config.yaml
num_hidden_layers: 9
hidden_size: 224
num_attention_heads: 4
num_key_value_heads: 4
head_dim: 64
intermediate_size: 576
vocab_size: 1024
hidden_act: "swiglu"
norm: "rmsnorm"
norm_place: "pre"
norm_eps: 1e-05
positions: "rope"
rope_theta: 500000.0
rope_fraction: 1.0
qk_norm: false
attn_scale: 0.125
bias: "none"
tie_word_embeddings: false
parallel_block: false
init: "uniform"
init_std_qkv: 0.0428
init_std_o: 0.0531
init_std_up: 0.0613
init_std_down: 0.0613
optimizer: "adam_hyperball"
learning_rate: 0.00368
beta1: 0.9
weight_decay: 0.0
lr_head: 0.00549
max_grad_norm: 1.0
warmup_steps: 241
schedule: "wsd"
decay_fraction: 1.0
decay_shape: "linear"
final_lr_fraction: 0.0
batch_tokens: 8192
max_seq_len: 384
doc_mask: true
train_tokens: 115400000
max_steps: 14087
dataset: "wikipedia_en"
Each number is 128 + 24 x the weight over the matrix's rms, rounded and kept within 0 to 255. Layers, rows and columns count from 0. Numbers have three digits each.

# o: layer 5 attention output (transposed), 256x224, rms 0.053, rows 198-255, columns 56-111
# v: layer 5 attention value, 256x224, rms 0.0428, rows 199-255, columns 56-111
# gate: layer 5 MLP gate, 576x224, rms 0.0613, rows 0-36, columns 56-111
# up: layer 5 MLP up, 576x224, rms 0.0612, rows 0-36, columns 56-111
# down: layer 5 MLP down (transposed), 576x224, rms 0.0614, rows 0-35, columns 56-111
o198:121174100122151124169170091061112137132168149187130124133113136096141083087138141136135108137148101063123136124154159098075097137126130161107104096099141111119117109128
v199:103095133146110183163103122122139173101107095074119109167098129094044098114118136197148133119154087080119130071087159081059104159146118130123154152139081068137155130131
o199:077111071164178066120113118152120058107122144094145117076115130172134137117084182118149110082155090103157118131138094122148064107088154123110190142118141124187135149101
v200:206104171155089049107118164112136137099120097103146116137100108171166093133107119115160109137153137157145065158139172143080139160117116150142173123054146172130126128186
o200:153062155084190149156095171111180131146137037139157103145085213133143160139089155082120159101146142135142178107164170123141118110093095107132148199188122150129182185133
v201:124156095082161142118118110139106144149130188135143196094126139112193139142088122110117137120145135089210126162123157155160131115104089117136217097131110099121134155080
o201:113106183151069116126178102122155135190165126131109107148129143126079101151138150216113180109075109118106109227107100142133083150114129105116082181159127133154087089185
v202:084103111142156150072085151105128103109121168144135104110088117126103117117153112152092128133132088096073127103170130115191134102144063108140174089077106157129110146120
o202:167098142126126113133138103176056171146140117129103147113201116147071124121097122108118148174151116142110093131101167127095133158114151150157139129137066167105050145129
v203:166170156116180153110143111118101128119112139166175146160090141181170131102144137085048108125080122192093154164127139115045154098149120149123139142141120130139059131128
o203:084121144129078118168136161138165103149129080109075087130168178104081120137118094087095133110136137154097140158139144119198146176117121149097154111151117114078140125083
v204:120110113114141118138106150067109177062109127117149032150154070057135164117110121127145106116068126193065127125174133098104208130123071144153057059118153114128141138151
o204:163145125185102129138154114148194121183160109134082175165123126136158156094092082126125086138145105124141138085113098085145119100122141143120209167131112145114143120081
v205:132116152071101137054140167111146135150082134081089160116178140157168104123119174142147140190136168114110116119127127061148072126115086111158183145139146169105167127133
o205:032118100154129141103113148113084200112179171130134119082122108110088170155070164112115207115130131101135105195139100123093124135152158172116091123104121134155108176182
v206:180069135142057162096137079117146116171110075110138146196102120145051115111118145150087157170095138145023088112075141121113122083124122128131189191117069086122103097116
o206:146112148167147105146093143125112132112068109083119083079153188135130086138107164091175115153166183106159156100124160120125125140101103115117078117092147188100200154170
v207:098185107129124121106104058083112132078095107111112165105105124233135149121094105172098146125097152125117140128096120108102159104170099172138176132128099118137145132113
o207:142148160132148125171130134127131170162157178128112107112121124112084063095105169089153129137117116145092094134179111121107132154137108074122179089153152157074098167164
v208:156067131083130117148152166143134076129136158143134130173129113139108129110138135123140150114114172150183136140138136089131144159144173113197131104133100100125120113132
o208:133152140128123147114148113125174139142129086170072114148104119112179164119117097109118136145130182103147108124141110123131182084119135120116106087029137116123120096135
v209:127168113142135107161116115087147144089082150124101112109097153131113098124123137103119143131107139171119069136171084086063110127073113128098056145121106146109165122077
o209:152124124134147092131065232137111121115126126118136141066166112099085130148123115089161088131136135101123100135139131111135060138146134190109180152170127102171171123147
v210:083145143105113105114124101120173109116204122130063109110088112146157097116150130061099114187136104209093106092164126134088133108143104139088137106126141119116100146078
o210:127079159113110128170132220167142138156112099102154130153135140126063121131102173126180148119184185131130107125097111138152158131101133113121142128122073198123083112109
v211:103099065119146140113190173180138091137124206180141158167101096109152135149087132130111119193121138115153163124165116166118107108103103179126126164118103138104122126131
o211:139140153131111128112149076111138149150134088110080137142134168109105145110119132161106051086124146126127150177123152129073155172124127135057176116137144125135124116096
v212:139091134136139113071151136123121083131146045104083174136135168210046150138029188177139131162156130096163074099095134123101162114111115086175159164131148105124076159152
o212:127130116175093195201069002129087131122139137127137056112192131131178131066070125097112164093135199128132122176132086118080132103170135116142097096095126154060101133123
v213:084114065086153101185107135143128199107117177105110062128106109097139099099118138115149128120091148123124171173133134182178060119141110083129151104165192083154115116174
o213:126124139135182076045097096134128096101157133112138146093152106126181062127174133146151100082126150106110095129092095140121102118131141200098131128146087120173136120079
v214:157115113147177077128149143122093099162079169124121057101160151076113218113176135138103173130146180138133138094098140095151098102125105135132095072069098144112144163108
o214:141082152140145163128122090144164180142090102083112187130110079122116107123172101071106118215132098116145115151119120087054153092120086141172095118149078116173209116186
v215:098114119101155159123132114140129138155146101138129176136074149111175120117092126101120097181112102122112114136080129114139144148153138071147175103167162131090117127037
o215:191137179133097112164142120128104168121122149157102113126126109147146096151127112137128184123143160125087111123146139135127135116248110138102142171157124182132062125106
v216:122101158067120080165126096162142149132143134148091126165187084184151162116098128162140142148113182103095165138125110103131101143144056119107064215123175174159141167152
o216:157133050150110192076163143097143135065143180104141094110100105114155111106109115106076117143110144084107173138120129173124085076115112095164131193119112103107132178128
v217:168166180127111100192157160138104111163137137083092200095082074185096106083144158177130113124178064163106139129073120175145105147103144095132135192145157122157199187169
o217:146072155155149078093151067100104137108075137065077079153105081146134118164059117122128127100135124158147143146183117165132115068120100030130143105093158108128149153158
v218:123110099215103088088150163118119148161121122168088148142102088085188079147113133078140146101141142104136168094202099139119189175127088150144106117167187112177095158114
o218:142168111118088103164188181119150170076148132085153096143095118079156217110127095092136130094131154192104085111069117098090193151095163080127157158176176088160086165143
v219:084129170059119131168174141141151100166151162143118131124160097155107150095183113094073098149123129136117147116070094175074145134227116111100085148156106144172112140154
o219:217123118202157102148138129113104092130090176114123138173152105153152122147075106128117180141187121112118166133151090167155123052085104179131130074171087118137129122091
v220:102113146114069122125119120143185081134122066117185173108133174073095112118089140118131132148145148161150189151189130094133146130092140138103133105154149136121140070119
o220:075172126140115169123087093077130152158127089107081122187107142112110100083127144168151149114101079134136134081093097130154143165144136081123128139042186164129124127176
v221:110175106142092080104156158100065154166159175164110118154152096060109154100189139135149102112098212147100135071121153157130156102161186135185199090175159138127131100113
o221:196119092051157145164044139111109132088179148080119146136077157188178115120128123121189103136173110097128099118146148129084168099127092172128185102131097134139137116082
v222:161157167160119104159111152139116075112081079135162107161132152104097139149108135250107131175128113099044148148113141122051085118150092119135121065116119079135148113128
o222:086153108150141096122183049136130142143096159125142119156151098151153122140083141097134125156128121140156116096104102134153097124122157160122139175073155140083159137138
v223:169124123067133102167124110137114121151138115104141137113119109119121086074158164144199174111095121168127079130081063133162144126190159139070207160081117104132075100146
o223:162133119194179124083103134152115099135102125120158133119144134193110151126114079083112154132144140113114172111174117152165144100126113119174135093073148133079169128100
v224:077161145135096119127071074124148119162129107059133185106113057169101122116126082101123132118167167146082094159101095106096138098164075161118118097133130143209161096061
o224:175118142117117085146140192092075123156123151115171115141138144131164083089160129126138128163141146147157142092149088160136116131096175137137150143180095138054131121166
v225:092157113152142110128111144103202158084152091112086144124147156085086120111117102078170157161162104197097058163149113121134135119065131172151128128175070183094118107132
o225:096075120186086117118109153107101190169105110125135163131125103142036167096175118145136078166133112124129097065174132157066079158158159160124119153109123138079129109127
v226:204107160099059133129145106097135140097160104172118154175111132063117166147191076067156100126156112088165120159132185105145084181078142124084170110131099113142139091171
o226:071099130166134122140135086113204125131123137135090146079151146086132103096107171133082149140133061140118064129082120151145104126114157104137068137081182091137166153051
v227:170087081123124158143110140133157153137200109150170121175116125130084109078172094140124178152150136108136150122169126112178105150109118155147171122170131087144194115191
o227:103139114084156098071147105127133167097048080135112111105142105086150119055160137134171106060147152113083082087103181187146166095144121133091092122069096133061126130085
v228:110119157132172145077142131138093134145155150146130116123052140147140112137166155099052090164168098144202072164072122115137139114047109190161171124093099133096148145087
o228:104083145145136093130102062099118107156066119093112150152161148077084200064112062133128135111140102106159138134169116130092109128109181183113167176143107157103121070167
v229:123103152098122155154075066125083158087101152105107140115088119129158146131102115132119144121085162144136084132191126105123150165163130098144102139110106125133099120130
o229:116164094098165154098144176124118165175193143145088128149116122138142069130127122097060163106139122148101182151125138134151133116134105142157055121173103114141116130128
v230:090078160128085068081081115118204095122096131106136125138109140128130195146176165069140151118090161095108145171118134143098125163088117100141141141140133055109120156197
o230:092141132108171084177167175148177111084133082093143123117129052074130081114086082090139141124080116093111074174131106089154137071122099149122124091133077130125163129125
v231:137102081145135205121135024105142136106108136104081116131091107132144135158160145076106120107121129106065139107086134123141114129129106095121187083094077133168089160099
o231:150153146187152097155114145093121116166168133133120094131154159052142085092116155154134147123113097143143131162108142082103090111164125117114121124165118101173153095142
v232:130148140131118118087156116142152133153122190176117147165142170147167170098163134145105137142108098135100187129116154102126145148062117098166147082145158153136080171081
o232:148165117157103157154135103159137122105142182106063136129146087103178115175078126047092132107139077032146114122133115130140125128177071100131122160085085141148105120205
v233:126113117182155139093092138116145106161057086136061139135158124134064078111163137156146113130162137067114114108166067141162177141130158122167116140161129128076119148128
o233:169103170068105148162096116132058160106145199139129155133170105165140094084142148111105135163135139131123077128139163129095118053132152114136085101087146091113082154132
v234:102136143137123122113152105133146133126137138111108153124113134171123142138163138154140116170117114130097130098064138104158092129094115134131093083152175195151124111123
o234:141122095188168094139132117122120116137112163088086125178108056155082131105163095112097118158133097157076142140170088153077152081099097201132157160118028106136121115175
v235:072165134099094091141165101142189197132103100133089146129181129127135136093155097085129084118109085152147149075160163074088137147135163119097183126101128131139152172085
o235:172127111161177158095161094172133089115114116131184131129116095087094142164111157081129161141093150068147092114194149155142135126156093133122190202110180100184140135093
v236:170149102111084099115134176143112155148066188163185137139134082076183134136121170125119159133078139120136096135138123150162099108131088144119069115121108118163157090182
o236:155174115178202118063150151113186090135151084092105168123132148092126143114138098117087091126111137151119136159138125121142149137142126177126114096087148063133196098191
v237:138076120093101144154077069152135153106151150112105146116086091096127183150120119073159140135140144150162084112180105133110122118116103108152077153137138070146145127159
o237:130116139100118095094217107137177160117074094118139092149130138106114079129098092126104135093116122154121174149124141096131135170166117127092139091102117143156143115118
v238:136092160141109077160171163098175090087149125142120117151130119157138085125161122102178132141159117130093143110145107128067187147091094087131122133128075118100132194111
o238:105092091243079109156112084127141101128129149113068111116127081101131159142097098122160131161128118082204135071135081162152112126118132132162133146062068108169111118105
v239:098151136084132170121156172134169140120106199132176143119151114091128090131181149115108104155087087159142167184071141103105084100120169127154171157095163159156129101142
o239:114190128112104115119135145136174074128161134113094122116199173117144124110058180080108108081166116088144188195173162081093166140177098168175157085143129129129116136140
v240:142154139137158153138106185133141101105150157148150133113114116159103088069116140137178168102107159083160118122122135106140170153097153137120156125099135146150134093135
o240:156168120105139147112108117156117145151089156166154102139122137164152096155116135128129135125126087127127127133164154107059122138120093132182093149104110146114099130148
v241:165135130174055127122141193098120154113189143094154202051099146111134122084062105098168124108145160114105046159173143139172144167137127115161159139105122157116139098153
o241:099127196092137147177126173146152130146132081176147041162098095146118116110169159137145161114107118125172111153170120134144116137147091112142160129027087128144122121130
v242:129142185207086174124093176118160115097109096137113122124112120143168085145126141141093100164174100089157091129069129120112089113171116150118121121089138187149111094111
o242:130126119150178143123108145170148074125137170157152107121197139111171087108126137122162165112180147099120128104139068159156117125082149149170093151060124107136106131113
v243:118123115189170176079166155088085163089173124103106091141093184104105121090079103113121109124106145084137131145127133098138160156049028167116178131119131098113135157099
o243:081148145138135093160140073133123163110076151149117102077140063126127164129168160104149191138136112116148055164075146112099097097112178110122198218133152141117114114160
v244:121102076169102131146043181150142106143160134133150101121159170111166139135200130145125175145100115129102169070140075104168082147139122126112113098068188141123089117138
o244:142142117117147110115167089121126159105114148118137155159171080094107151099152126124141071180146057119084136135096124157115095074097074178169094139099130105147070184113
v245:097172173134125094091089143145105124098109114092093165077105122128107075125132081104155106122100123117190155120152126121123118117179135153142151108148191100165136173107
o245:064169132107164129139132180148121145137142118107099130157134077167166118110106118095162170126128156164076077156113099128072122115080173152148120141150164127143072156130
v246:132068118159166059175100088128130144159135128073139084135162114095131133143138129122093131141127181129044076143155114158162111150128127117174152088111130119096101163118
o246:121103177106182134165092142142061137143117160112128136096105143161175157050165117142134180182133119160135070111093114129177109145105142213084111108192100111175152100144
v247:084143116084105156057098107139150142188061133070124085106167116144137171135125110096164155126106092174080121115134149092178081071140141136111125141119155147153189124125
o247:179142145085119185155109198111120167067143081113120107128115120062075156140126126131130065106149119159110135169117099117115169138211127140155200122104120161119147100108
v248:160139146130146184144109081168094077125124136162155118098130154125072128140114132178078122142156133103194138136100129159110112127100142178120085096136098162127131098184
o248:128117144112122087174155072122125132181076116111108110143089107098104145082148128192088134127122104222112152190107149118151095133116139140128089097157141084173091127126
v249:117085109141096181058130156111155192141122164098130070128103114114038095149219114069129138116094094183150107109117069097157111144157133101128155108146157121122166158092
o249:131105177183181067131093122117155152113178110133106178142166126109136190078103188129114107131150139079131106148162141130114170118127130222081167085131128172173110117027
v250:146116178111079124161151115154119126113116073141193139121109154121087144105106086152073085167127121153077105116125170113152134118118163125112181103135117134110148107085
o250:061169124122140152155083127120113136109125170093096120096150151151145092166157147144128159098146088076119158118138103167178113197143146149098118181060174160097117127106
v251:129147182116093161208101144133219141104113093102116107111149142102098133124088166082198188121115095126140137114131098066140118141145153156115158154164146096129115111071
o251:087171139173127159102105206086049159073074095098093186139133078126099121093159077061091089114114136117144066129129127119097163143133196105131142117082140156129058101170
v252:120114118165092161120155107102137071091085175119143153150105112093106087080173090126083114166099081137142152122140089148078146086145187157114177154148229098145180161112
o252:137171151046139137149133181122109141128127135111091137147127130132127114099165131148149154121147147099088119101184108096107126185066112152103135158062076134089130116098
v253:171134172106172143163124135137116131138075094142127113121132098102136137104097138092104114126138119153132153143101111158181128150182106173080120120115147102097178088181
o253:133138138153219145105165132154156130131095108152119140116109160163159079143108131110152122102123119133126136081141113085158166109118116101138058148157157165096157191105
v254:143089103115109174139132087140107126130086147117114129139143137151128051152117099176118085143128101070175099093110096169131076105188154127165177122133109059123129131119
o254:163171094151123139129134083117104189106142149135106134125114128133085141159127166150119166123156160168077211153184126121147121168130175128144106121167142082173144093030
v255:155172097122081166138174166111121169082167178162148109130118126062143192158084159113169155114163166113118129112106147154122081107155095149085075109114089139176155202145
o255:108162092152174088166119149100134116118155112126122153099083118146176043113111154119154154112136104108134150125070117124153118128139088151103152168097095062168174062086
gate0:151122124096126145091144122115132170146156158125154093133113149135164123149184150149125145090118092144102111143139142154111131126158137096081142149092149169189144131085
up0:106137080132162126122118118081125152114153105112095144137151104161144108113092100134121152128147179161127100175094163107116151142143118077142085115158105120094142119069
down0:142101112178121148125113134135137156155144152131113127129144164094146117126139135138147167122130111064160110137124133150129101162127111146119111081122125175104120133129
gate1:165111121167104187177161121136100125149128154173125134145134074126135082139116113143116115108102074091142168147104141115130137156112157136083159153128149159131109173098
up1:131116079096125121113122112099142146103111094144124161125142155116115172130157124118117109135105129186123158133119115160129144162098106149168078136091098128122168107135
down1:094156152130142153090136127100127165111134148125149150112124119112120117165117118088100113176086143081147138124120116134148143132176176172106151120160156122084129093135
gate2:121078152135096122137132114109105124074100135159125153116130079141166136113110121114161083127145125140129117171131092121170119166142125132142150119085143156142120137083
up2:091114177133148114180149150108129117139133132131148131170102119147142160165123107100138142139125137091104088111153099118165101155164079087123118128123114144140159121138
down2:122122107107132092118148108138123119155141141102084128154118118073141154128113100103113122119124143099142116130133153180099142122083133139119126137151089137144155102145
gate3:109116178125130134101164164151153113120134098170091099131164161104147109147150143129118158132105106097110123131112143118152097098067126092106128162114100124139130136097
up3:108078166111067102131127127088167088135115119140116114160114122137119114111097117136149086144158134131082107126069114109157114100154079125146129121107110098081089141097
down3:096148127138207110119149170161134116166101129120162131118109070137141147101110148135103137090152124168110109155141162117108159181114136137128144113134149113118130155140
gate4:141106114112105144109121151123180134144146110141103073122081100131182147113126112141123108110139121116162159134153146084144105154101145147108117153114129114183126134130
up4:097111119137112067123122146127121150112138107148093112165127156106156129103124078103140124110162133102125159123092152145138140120130103158153122137119153120114127087093
down4:110090113108094146136111077135147116097144180091166149127146165113149119142128155146108123093100174123116135160133074108106143102147119111111118115142130113133113177117
gate5:126126123144126127128112177129144139158140116092119140112139117099094134150103123132175166151112169087134111142094093133118148157102107150118114161083145147156153130153
up5:153155123100157179163115099129110143140162086124120132101146146163150102099148087108102157148124139105116127149112105125139099110163141171186135111142106119117126152149
down5:081082095138151120107102159140156166151118135133126131157141118152174159149098155112135168111123115112118154078125172154154146150144133144109115115142148144145139128142
gate6:110140185184149158104132108110158161167161154122113121165137108115093144149132149116088085181113113136106115103145145112111095107128159139147105175113111135117152111084
up6:135123143145101136117124122111093114120085113077141082121103156098123137136112108112116104131088121148092128096134159135115134131142152146115142189117138121185132128118
down6:151172130141105133150113130104130114138127145107103146145135116133174116094161122158138170111142085134096148177124121118161087139133101153099180085126153102111143095126
gate7:134159162128121147125090128137149085138117130139114110131123124125113102107151194172117131122124099140138118132128142126133128127128101163131098121106111130164140117106
up7:119074126119123135130117126125167142082115180165102096127091136132123126123107099098123091126150125097141148081124098134119121095119099105140127109110152117108100161134
down7:157115109163168105107123134145083117147168131133140139169116126133097096181133136131104112119157155131146129095108124131118132078122130134104104114106126140125112103160
gate8:109140124072114113129130134038113114118196136130130144138105143150097129116147186140139129146122146118147098148150127126139138183136131160115104109160114148115075092111
up8:161065132153105100175140124148094131153083108093100114133154146106125166133136098137156137110153152148131171121115133104099149165122135137132107161122148114133149099110
down8:092108164134095128163111111123089149134118128116076173121099142109146074140082124101122122159126130157166122120132143126159123101163130148099136089133140099173135102123
gate9:095124168163140106095133155147128140107151162117153128137161121120154131142164128144127156128115111114159144101126148103165138169143130111147154119133072161132148099130
up9:158179096151113090097097111116160122127122137145137147127115129123097104129158076095140148103116149133166147180113168156157122114150119159095139165111131127121129146103
down9:149104108124142110107121114159114138120198111154093144174137157132089110107095107145130089168162156137145130109185138145115145163143156111133118137159126117134120113126
gate10:120087155095102122172146170113140118130083123159149086097124147103136140143138102103145117128145112091080151133076118177120112165134134134102079167128111125129131119130
up10:127136104114146148093112129145143147131147131065159152122094148110161161121100125129130114146112138135165126176132169153168133146138124087118120100108113154112122131125
down10:122110074124093093080153115123157166141114132129111141108164152129110123146141095165117142133152109139156120132116116128141162133121163122143146180143110159109153134146
gate11:113132163116130158100126129129098160133102157138091121093099121174147156154112142130130134143117118098137142171094128100125133155090141139095101154105078143148130149171
up11:112144103054115123076107131156143136130100090144119130138108073132138142093141148138087156102103124125145154116150105102121130111154076143114184128105169126144139128135
down11:144121086111176118092105168123139139058102142111069108176131125150133145107083117106120163134143106160163092120179144132127144106138145118154145131111140123133095169146
gate12:091107148083154136116155154108125118149124149119087185153114114168113153152148139142169128089140113098131153141137132079144142154057163134144181124096088124135099109124
up12:101157148146150109118192138138144143154126130136147133148132140165111122122101121139155126179134143126128102102139139145108121123131161130104137151153125133124181173149
down12:114144167116126094129127114160094090139122165138168090139124121098112113121131132102148127108104130147111096129159124170074147092109132127133161130106152126140159141156
gate13:151162185177081160117150167096077115139113124103133090140127092113121132109163158130177139152092083111143119153141120144128166147070131083136162137101116156108127144098
up13:139094144102095105128165164150089085118119103122166150105133112160120130108129129120105172134192050158115096123129140117119085138098123132139110106103119133126122160151
down13:105090128130118158144119148099128146124128174107116158106147099146143141141127142109157087100106132114184173116129138128131127098154140137104176153117101146117112118140
gate14:133115170110138130160107134120101137141138129132101169134152135143134145101109164168095100148142157101095140154112128086140136142126099123097133132096122087097081097118
up14:154109105085135131123116096103156170100133172123118150095124152130123148093126119137183180145141144108104125164124141101172149166145129146138146147154107111145154138138
down14:119098079143112146100114123084121137142101153141133133109130121109087114109104123128152129120112150138153128110124124138125092107157108111161160135186145080140125097170
gate15:156186109122115145164149089142112094155136113066131153061112136130125113163137140142136135131135126121161122105171098115118144141145113124114151138154108150114114135136
up15:115113141135108130115111132105089084119169164102128149155127117105141122124150150154140086104170110108141177116113139152108109068139108100134124116139086164148100090108
down15:151102087145183160170120146135105132099137114135116148130153130136135132102113142129137142122114101109119124120152151103164134127084148143129091149103111106105086118119
gate16:091173135138113110119138140127140089139125110130144079091123118108129114175106125147141130150130154131125116113103121141106136123143142145129083121148104129125124113126
up16:159074142144100103140111111110125138148150130127109150130147100127121189105110177090104116163171124145159114090177119117112140114100118135140124090108124141144171106099
down16:145186112166114133089084128122187097111133145133120098118152138125132124152164158109136096121133147133123100121110135118119096096150117146120146149142106149117143134108
gate17:164150109146108107099142131160105138124101129168092136137121107128143102125131128151133138119159081082146108101152121090163122101078189116102121111096156136107147171151
up17:080119119126111160154107160111139103109143113153136145098103128142128142131132142111133137142133169165135176062137123118122142127117105092172098108121127129159094131127
down17:119170116107117090187142089124140100139161124112143119124136154104176120105078101149095111113138131115116093104071164116147121105147149082119094132122182105100126135130
gate18:164138130116137123159155151141097122146137126133134116126133088129135101167099147132132141121154139140151115105177109145104104110136138133095108139122163168177118105146
up18:122173100111115135131096151087107176149115103094149100132101146077169149103132098126156170127108153120146105136152154093149125104163100168130120151079137126130118119170
down18:115132109132150174143114126117101128109117132163084151136158112120117118090130117110098120098118130151151153157183119145125140117111152132135147134124118152113140114106
gate19:152124081146124147126161137105167122117143141145109092131101089112139127153135143126148157120107116160158083096082149132165112148168138125095152161100117196115154102132
up19:089152156139138096138138114139154086080118122129159156161151131168119121131101118147090091109136119142097120125160102129112119133099142131142111097174155098130114134115
down19:131147132111108170108133160106163119155155166148143163123166105170130115156174083169158112151173133103115098089162150089083091122155111106138147124153177129096149155149
gate20:139151182092084142171151120141143062117090108100126198106134146126140131160139081126125100140126145092133088124098108144110126152094124120081131165127133154102152094149
up20:145132141183161111166079162146122151099156151086120113149121121119153095152118096141089111092115089128166113152152109114102120158132133109153134103130146134107168147099
down20:136077143127106124147094121093092113097135098085112134129145095138131123132177154171139141147126094144134124114098147159134094108118099121103153136151123090133110168172
gate21:164101148133119141170148185112076116146130134142143105084149151169080132146157145165111110112107110116086113142165144095146106103174102109154137126093134102180136149104
up21:089120141138123076091108125106130102132140098174111176133119128138136121126135170107154155125160132107120119142143093122112122154132139128117130156132118077083075121165
down21:149109128126104155110145124096118152136166146125156093115131143135113141148138105133188111160158140162111152116095153193110150135113109139113109098107120156135096133153
gate22:148143102150159107092105122110103097137126123108155116108181146124123131106114111084154113113134134139137101137163136146176110162110105118089119150130119149093107142123
up22:097133158154129151134137104169076122133135121102076139089109104125135118141168108155099125088087111115131135122081161167106118113142115131157137160139141107146140101115
down22:128095072156135132171145127132122157138128114111123171116091099136162143141120122115154142130105144114130103151111085159056132120143117126128123148092096116099158128109
gate23:146166145114101101176102135145141133108078120139053124114149147158107129124115103089106099114093134111180063154129117141141110129119119091129151110112129103135119141077
up23:082092151133103152116105133132132125137149117116138162096087135111109114144151103126135134139166109191122124106125186125172091125148129104111133111113109110085158143143
down23:154079139129111105144107129172059126114149152113120157133127122131141108107137127106108107105136164121108123129124108126118169136160095165126120101158105086106150138082
gate24:113149142088136161115113152119123120146096129118107122147093117146163109131183153103120117162101119132138108164119123137143118125123122134114129126119155135125081151118
up24:136124133124136156156159115126124130095128138114114149127100108132150149112155153203142148140123136147142158109147147123108132160113184136165139128118120144085124130128
down24:106106112143092131140121138159164129115147144114089163167142153136115120119146120108140139110118160128097149093126141139070098106088090115088161115145121155095187124136
gate25:172132135132128165106163109111113184127163138111111084109120150160127094146160088097121158132150125097155129112103097122115168152115130127087096121123109154170141125128
up25:161151115118091121118142141090170108134101130155162120142201171168135115171145097130168160165133126139119109133105085162125134117144139120140100097139179156150133150112
down25:131087127137134105087099100140085119162098142111124129135133151128109146117122113108151117138107139123113168128102137155088086081166119123134135136134131097135132121115
gate26:126104121130148086116095095150154099095139125148114096091072132138118112087096123157125124136160086146169153122107130108133156132134162132128112138126105130066101100129
up26:153108115126132101116169134130125118154135116135128165171132095126147141098097163103130143155140138100110119138108125129092096105116123142115187123091152136109110127124
down26:149147136094157106163122139176155113127114099135136104128124172140112152131143118153133124141115129135087145144142154131120120124111147146114103120136187140130151151127
gate27:155135156143118081160101133093138122111154128089131165133105123142148108150110123157112146121140125146105113102150066135149143145116110157088132138101102154097120082157
up27:156135138135069127112146109157134131122126103141129153070091101112119120130116142128127186136129127168106128116133122120189140106119181102114161106116144139147155053135
down27:123134179125103149137142108156171145133164106108117119097100166110114132108126109073100118109090108124129117132135178113086146135184156088147115144165158131150086158072
gate28:133144128120160110118105117112098132089182131097156110118125179129106118159137114191137160156073119146111117133118120100109134124126169133143106142082130129158122090134
up28:138185166114103127085153119127141129136114124162116153124140143148130141142101125129127142127126154145111150075205143159098135148092113152106115095110105136116093101159
down28:128127120093133114093151093112131149130109108155087132112129095154111152164158095071169147110102145128118103138101155119165155121122135089105123126099136182122115118095
gate29:149115110100113123137155127149078075088146113148138091145093119130134109127200175147123105127114146142148167182201147124135129121134106112102126096121145132104117123120
up29:144114089104119105167147108140123097161091111143125093069150141150136093139169159140098184067152146107150107105122142089115143136142152140106097146147123157155140129118
down29:153115101114151175147141186094109144121148157171183125114118113162138108175148149117150110173164166143121153111149086151126123140125132145125099108171119127136195143134
gate30:097114117131121124115100151131083116109147070182090123104118117092149145163113106199148117133120092164129075166104146082140074121128160130147131059139135136138123107155
up30:124136152164171110112163159144099143173115141166154126123139150168168101151084150145113145157118120134129179133096094153104139150130179092112117122106101141155074137104
down30:105146133120147125170159112157148130156088112109150113082111092100147156151117110153085079132166115114143176107106120159098156120148120149149118180165136103138124085110
gate31:163125104159173105144101121112138148119120109119127150085127165107153158137116115167147126114115118137125128104134139132095133198083129174135157137112094159105114113129
up31:153157111140097125085132183140135170120102159124146119162179117108095104166139096152158156168153117186149127124136116093084143172120142103146111118164149159160143133112
down31:165105129117154124134122134093187123081130089153135129103113174160121105153122118122109109164116124131135104108124191073143147185149181135129099093097161132071126158149
gate32:148085113109148151120110091116103132140111117102106119134116111110115126120112134130128102145098142157163139113138160142145181150133160121112134139116080099122105136130
up32:127107155143144123131122099100103125117115145111129184146083114116146129112099146108123142124107135099089137111111120151123155088110165097141079143141115088112176130097
down32:124120156091177127131103129149124101160143133120105114120157155104093128154122120086153136142144101117131128147075115122119111187144120103093118137143109156120099132153
gate33:074116100113158123129126108105104175103136133129127146102131128148102138112137152136108091156129122109080161141169135109115127130116132100139135174130111104129153110114
up33:127170147130135140168126096127165139089111142095133129114103147075145127097102134128099147154161140110167169155162119114120146106146129134163164087164108088096119128113
down33:131137125117115166181157148126154154128153150122126173097088126091106114121138145131149164133137144134101107121127089116136170151123119165136084138123105103122098142136
gate34:139108142119139137155129133122135130084123129151050141145152127148145145123129180136146107112150106136150156144154103136136105171110115139154105135098114124117112112128
up34:132106138107166079093147123102116111089148136174111123165156146145129117124100129132145119147173115125160115148172131108174139155097128147153178123097101144110153069109
down34:107163114123135136119138103128086145152083140130089104145098146123111139083126157109104115102120147087148111101115095102121113167144132133134133113150106148142133134093
gate35:170125129155116128134134108111156147123150121085133125105124104072110091155141145110108096112140119129126107146155148110130113132143104119118132105145136104107134122127
up35:097154121148091103109148151129167118112110112159154176091137118142123130092103141123124160137152135151135119145119164141140107078145106138139143095152129095169119123107
down35:140118141109109134162131121112150093079102138149133144140086137166161118125117134133093187111142136085121117185155168160112128115137115100110134107107123079147106130089
gate36:108095145099139125163142155137075117086112151157147137133132150114098108121112123193161064174154101130141113134128104083067130159104140145137118164123153148134103121141
up36:135122132162168141095134118132124139160134109090108129157100098163098133123114148087117131111131127136152172151138133116181129144155161129125194165116149104148094156103